Weights of a small GPT-style language model, trained from scratch on English Wikipedia: 4 heads of 32.
Each number is 200 + 40 x the weight over its row's rms, rounded and kept within 0 to 999. Layers, rows and columns count from 0. The size before them is the row's rms in percent of the matrix's.

# down: layer 7 MLP down (transposed), 256x64, rms 0.0878, rows 108-132, columns 0-63
# up: layer 7 MLP up, 256x64, rms 0.0879, rows 109-132, columns 0-63
down108,087,208,231,280,213,230,199,262,215,139,212,179,147,210,245,198,162,96,148,165,223,210,147,256,222,229,232,233,201,230,160,210,187,222,231,195,172,140,221,260,197,155,194,248,227,223,243,226,290,242,230,178,150,169,172,210,201,214,159,174,158,190,149,96,220
up109,097,190,172,240,189,242,201,192,245,170,236,206,234,298,233,128,265,216,194,223,123,226,137,135,108,174,210,256,221,224,224,156,199,222,185,229,179,127,214,206,153,219,169,212,208,224,235,203,224,284,177,210,181,200,240,234,155,240,170,226,140,199,185,196,114
down109,104,286,163,172,225,211,264,233,201,173,151,154,229,169,156,227,197,90,189,157,241,168,200,204,280,180,178,179,219,160,157,169,199,214,215,144,243,274,198,192,234,181,179,232,235,139,161,224,207,194,219,220,228,193,153,133,238,165,188,218,285,155,244,248,244
up110,121,128,184,291,213,279,258,174,222,258,177,160,237,222,185,229,273,187,179,205,223,178,191,223,227,166,148,179,245,154,137,178,225,215,197,288,193,206,211,207,198,240,163,220,241,272,173,196,306,149,173,164,137,209,160,225,150,196,178,172,241,210,191,178,207
down110,121,260,201,168,143,212,246,226,207,176,242,213,152,232,253,194,151,190,154,219,258,204,168,192,249,141,309,247,205,198,222,210,166,145,119,222,248,189,231,190,194,223,148,275,208,190,249,220,127,177,230,251,222,213,153,159,244,211,241,145,232,171,210,147,175
up111,103,258,228,196,201,247,268,134,183,181,285,253,266,226,141,193,199,156,208,273,217,163,240,179,257,157,199,278,229,184,217,215,219,164,155,219,168,204,229,235,223,131,207,210,173,232,115,184,218,234,136,167,210,141,207,207,224,149,154,199,187,199,200,126,165
down111,102,259,215,214,176,249,185,168,207,198,174,200,262,237,284,166,255,175,180,221,213,124,223,211,234,204,148,240,175,73,153,204,161,222,196,234,250,181,180,176,223,229,169,205,193,275,221,125,194,247,228,234,176,214,230,165,214,181,226,244,113,162,252,221,230
up112,091,155,214,189,206,245,210,178,213,107,266,154,180,234,203,196,179,254,321,151,193,222,231,140,190,204,178,181,232,211,210,240,196,179,191,203,234,222,226,193,231,232,177,173,231,227,173,241,174,137,229,167,174,169,261,124,98,206,213,178,251,171,169,247,125
down112,100,156,206,255,175,242,199,230,194,280,178,216,166,176,205,167,129,244,274,115,197,180,172,211,151,143,208,186,229,186,193,266,222,273,232,123,151,216,194,235,268,228,160,219,241,244,219,242,186,195,237,187,228,132,139,187,196,126,217,204,209,134,179,185,193
up113,086,163,269,229,198,249,250,244,223,181,184,238,190,228,189,181,210,215,159,316,204,181,231,119,186,219,233,148,228,217,175,230,144,214,192,240,141,180,175,249,182,168,229,238,137,165,231,187,185,313,175,139,262,233,237,238,201,231,228,214,211,207,194,207,127
down113,097,166,195,152,213,152,173,252,165,185,205,272,193,153,250,206,193,221,220,160,267,210,315,230,210,136,167,245,199,164,258,194,254,213,269,169,170,283,242,218,208,226,201,182,208,218,91,186,186,193,237,152,255,160,173,183,190,215,179,208,193,166,164,152,169
up114,117,191,199,202,178,271,202,158,229,250,264,157,201,246,150,194,196,236,202,211,190,182,165,203,179,197,183,283,248,223,232,266,139,171,179,122,249,218,200,156,157,176,170,257,271,268,253,164,197,118,147,184,228,216,220,203,248,207,243,171,226,186,295,202,212
down114,106,143,164,183,200,235,141,186,220,189,254,229,98,187,234,207,182,211,174,257,170,246,283,145,173,260,200,176,216,255,216,202,210,174,285,176,140,199,229,212,188,239,214,172,162,239,108,218,222,128,269,201,137,241,220,256,194,220,169,225,214,198,194,167,188
up115,106,151,241,286,175,179,209,198,199,192,285,239,176,196,210,148,253,229,205,178,163,219,167,183,225,279,215,188,198,216,185,97,223,235,211,282,156,191,211,143,142,206,173,221,241,202,139,237,92,168,165,217,206,211,198,204,207,238,112,226,192,238,174,185,214
down115,102,205,218,251,172,258,212,217,202,245,217,151,225,252,131,235,232,179,263,183,170,176,149,297,199,159,185,145,194,258,192,158,163,332,174,234,144,209,185,153,253,196,167,183,173,169,205,194,224,163,222,181,136,215,193,149,224,152,252,198,247,170,194,216,218
up116,091,191,182,167,237,194,218,129,221,210,206,234,174,204,140,189,237,215,207,138,212,244,257,230,260,226,185,179,190,215,224,170,203,186,181,224,231,203,192,199,126,135,254,167,210,282,239,156,150,277,200,279,129,204,190,153,161,298,194,216,179,183,107,219,189
down116,089,214,210,182,179,163,153,210,188,142,273,222,200,230,212,225,146,126,138,197,199,150,215,172,168,257,228,136,279,191,144,212,196,259,200,164,182,222,194,174,248,214,182,266,181,134,234,189,286,129,222,179,206,210,241,249,253,129,244,207,226,180,207,150,159
up117,091,203,234,217,206,219,210,241,137,184,218,130,231,264,218,209,129,143,174,248,207,144,243,184,151,221,195,210,136,180,160,268,192,199,208,147,210,269,248,208,268,187,197,205,200,189,280,202,241,132,246,182,242,187,243,257,239,206,124,159,217,191,284,197,216
down117,087,116,245,222,178,185,204,217,207,208,173,206,203,269,240,183,272,267,158,203,140,259,271,223,204,136,244,252,134,210,226,129,139,252,194,198,183,145,130,199,180,205,168,226,200,177,134,245,235,196,162,205,257,213,167,160,252,209,226,164,224,208,156,238,188
up118,109,183,168,265,220,248,159,136,225,194,199,202,217,246,183,208,193,209,232,193,189,254,217,174,241,115,152,124,226,187,279,200,193,221,232,139,206,250,157,190,173,260,178,170,146,199,193,245,100,161,164,178,226,250,178,234,256,207,185,260,229,237,166,219,122
down118,111,205,217,185,230,176,225,227,207,151,180,193,134,216,165,224,181,257,145,171,139,290,285,193,204,115,231,149,220,213,154,203,244,160,227,202,177,207,168,206,179,239,180,262,262,161,166,255,280,234,233,172,157,144,223,213,123,149,215,228,191,184,207,244,168
up119,101,253,190,192,190,179,231,199,196,222,173,181,255,258,127,219,216,222,247,201,246,167,171,217,215,177,195,199,118,215,242,222,172,245,170,165,235,199,228,137,156,213,144,169,172,224,155,99,197,225,156,208,331,194,231,204,247,150,215,284,211,211,255,189,197
down119,094,180,220,189,197,233,158,209,139,216,223,225,173,204,248,194,207,123,180,204,201,232,161,238,150,266,140,230,259,203,188,182,255,185,205,209,136,172,131,297,213,224,251,208,240,228,230,243,213,215,209,247,111,207,216,227,155,228,149,141,193,201,118,266,157
up120,107,138,182,206,173,222,118,111,199,201,167,129,187,187,215,246,207,158,136,185,272,202,218,212,264,187,168,262,235,261,194,172,168,254,260,177,212,226,169,240,150,157,280,269,232,204,233,222,264,187,247,212,227,216,227,133,182,242,219,203,208,190,175,214,168
down120,122,170,131,241,236,183,147,111,281,209,187,166,253,191,239,188,247,199,196,79,254,242,214,164,220,206,201,160,189,233,170,216,264,210,248,204,182,171,235,233,158,204,201,178,148,193,251,158,221,203,228,182,157,247,187,158,188,216,190,134,246,202,201,279,253
up121,081,156,193,216,170,110,228,186,202,198,244,181,229,196,180,161,247,234,285,213,157,183,167,106,190,282,191,177,195,231,159,209,214,233,124,213,212,190,225,156,218,233,208,231,210,216,197,182,186,189,254,203,274,168,209,220,95,272,230,161,266,145,226,229,169
down121,082,252,253,143,194,225,203,228,182,139,251,160,76,179,172,248,173,247,187,224,216,140,241,266,238,165,250,230,150,184,227,164,231,175,257,181,215,252,189,250,193,226,178,226,234,148,210,221,215,226,177,205,253,132,176,194,131,200,228,224,148,238,217,146,212
up122,083,210,203,187,213,254,159,198,224,181,240,134,140,152,201,182,224,125,163,192,189,210,226,179,138,238,225,188,236,251,229,213,166,151,218,194,168,185,168,199,233,189,343,236,247,210,146,168,241,227,146,183,235,222,161,219,269,209,122,193,208,224,144,270,212
down122,093,185,191,216,199,224,167,197,230,230,202,230,238,177,282,255,200,205,268,206,220,171,68,220,146,143,224,215,179,170,194,226,162,166,234,148,195,191,279,209,136,204,144,135,173,188,232,198,207,164,281,222,193,185,175,264,165,163,264,259,187,192,243,171,197
up123,083,215,142,132,174,237,134,244,259,228,211,192,171,266,202,149,199,240,247,172,238,219,259,210,191,219,284,233,162,196,124,204,93,174,223,199,150,225,222,171,130,190,182,220,180,175,206,165,197,233,198,204,137,193,194,197,243,206,139,132,229,156,146,176,169
down123,088,210,241,206,313,148,194,165,91,210,230,162,215,146,213,221,191,227,195,181,272,170,234,149,175,211,157,238,149,173,263,181,271,188,276,231,219,220,186,222,159,241,228,132,185,161,201,237,201,214,190,130,231,208,196,200,149,195,196,190,165,176,233,223,272
up124,116,161,183,201,248,243,161,233,294,221,119,177,219,266,93,211,205,205,168,231,272,185,165,193,165,194,209,161,207,222,138,186,212,177,105,227,200,229,239,176,176,173,237,215,275,220,197,162,199,190,102,177,210,170,181,216,198,192,152,187,229,156,152,195,241
down124,116,125,190,179,225,256,176,236,206,186,197,149,201,216,173,208,189,214,229,148,171,158,143,183,147,256,199,173,182,165,247,235,248,218,134,198,287,205,289,232,192,146,196,129,169,278,260,165,253,227,188,200,129,223,231,175,186,177,231,142,248,169,246,218,204
up125,088,196,206,138,226,207,165,276,262,214,201,205,193,238,190,92,183,282,205,151,192,206,237,170,172,108,195,200,263,203,180,220,197,223,233,235,207,175,223,188,215,122,138,254,196,198,188,257,186,276,190,125,192,235,225,156,185,204,166,114,214,176,191,202,243
down125,083,214,223,215,198,190,216,215,153,188,209,148,205,147,226,272,186,129,211,271,268,233,162,225,175,211,281,213,145,212,237,165,182,68,204,215,228,220,190,273,161,208,228,159,249,208,186,220,226,178,167,195,265,145,142,235,139,167,184,214,174,251,214,188,170
up126,099,163,220,273,162,200,228,193,187,259,179,137,174,197,236,301,234,283,214,186,224,174,260,228,188,183,227,138,119,228,204,225,211,215,140,199,226,167,226,120,149,250,174,227,171,158,234,212,164,220,161,224,216,210,184,275,270,145,182,228,183,241,177,166,204
down126,087,220,215,142,220,213,148,199,195,135,218,266,257,250,174,141,157,63,194,227,207,229,182,163,252,228,167,256,239,183,156,175,233,209,264,208,141,228,230,238,264,178,177,185,233,240,184,210,198,166,224,180,178,140,257,148,173,194,224,136,246,209,189,193,200
up127,094,254,225,199,238,208,190,207,199,225,162,223,251,219,224,192,185,274,214,208,253,215,155,172,190,252,168,203,207,255,145,220,150,179,209,215,107,122,256,215,219,173,133,246,159,221,304,142,248,211,206,176,172,159,207,248,147,271,161,217,213,236,178,264,191
down127,074,108,219,264,203,179,135,185,178,167,217,227,124,218,154,199,168,138,189,245,174,213,236,213,252,191,233,206,188,233,250,164,251,259,160,188,218,293,162,182,150,172,230,173,247,199,217,258,149,173,201,186,254,221,211,152,243,150,216,181,211,171,156,112,235
up128,092,291,193,230,214,160,300,174,188,156,128,259,239,219,209,182,182,200,131,212,173,190,219,172,168,191,119,194,222,232,236,253,167,271,211,216,198,211,217,195,127,202,197,240,278,178,164,243,190,209,272,172,210,166,263,211,175,140,158,174,206,180,199,132,227
down128,091,102,240,214,204,221,221,179,184,201,206,196,139,200,247,228,134,214,235,201,306,212,177,258,186,211,231,181,215,167,175,189,155,89,164,192,224,221,233,226,203,225,147,149,158,144,253,138,280,179,203,170,253,233,142,210,162,225,235,162,222,228,208,206,182
up129,096,260,204,131,217,72,196,173,146,141,209,228,225,259,128,172,219,198,234,190,173,240,192,232,217,224,234,159,147,174,228,210,250,225,150,131,199,219,128,196,282,184,197,220,194,195,239,217,235,147,205,248,226,211,177,182,228,194,193,275,248,165,177,248,185
down129,085,184,174,223,167,265,216,173,298,233,185,172,194,109,179,185,137,237,194,179,239,199,249,167,255,197,168,268,214,208,154,218,168,211,173,241,214,188,163,208,121,214,209,203,300,186,236,191,202,279,139,143,239,245,230,214,162,246,190,140,180,229,202,195,152
up130,099,198,247,222,229,202,181,138,247,165,233,191,188,287,90,231,192,202,265,170,235,117,146,150,140,200,221,222,200,225,113,185,228,177,198,202,189,218,227,209,215,214,156,199,198,216,185,208,180,181,203,202,178,169,163,161,143,201,161,220,216,247,84,279,207
down130,094,140,163,274,156,180,216,187,158,275,215,236,206,231,210,159,123,290,171,197,190,231,221,188,281,247,202,185,200,114,261,263,150,246,213,256,220,196,127,204,199,219,145,229,187,152,174,188,188,222,209,180,218,189,192,212,270,239,233,209,193,163,219,150,154
up131,086,159,241,182,226,148,201,112,266,221,194,189,134,205,184,146,239,203,148,223,129,197,231,99,194,252,198,172,195,272,188,217,187,185,170,198,179,244,195,241,132,269,201,214,227,143,161,182,173,255,179,259,245,147,170,239,174,221,246,140,217,172,204,231,178
down131,086,282,128,204,229,184,232,255,156,195,269,162,269,141,178,245,181,201,229,225,237,135,242,207,247,176,169,207,183,205,201,225,255,208,262,214,165,238,249,163,190,201,230,148,126,256,137,242,181,173,222,170,185,242,167,210,205,230,130,189,136,201,221,139,233
up132,089,305,231,191,195,237,209,174,192,148,139,192,178,268,212,207,268,178,186,254,217,218,168,163,150,200,260,164,161,247,191,238,199,171,193,190,219,151,134,165,162,152,268,188,178,238,138,260,155,218,166,198,256,277,207,283,215,179,215,212,256,171,198,172,202
down132,100,123,163,193,162,237,191,230,211,221,251,208,268,45,198,195,159,204,183,167,199,197,208,202,174,193,198,244,283,236,229,256,203,160,216,221,255,191,213,231,211,230,217,178,205,137,201,136,191,189,235,194,160,137,224,200,232,212,299,231,217,255,214,172,173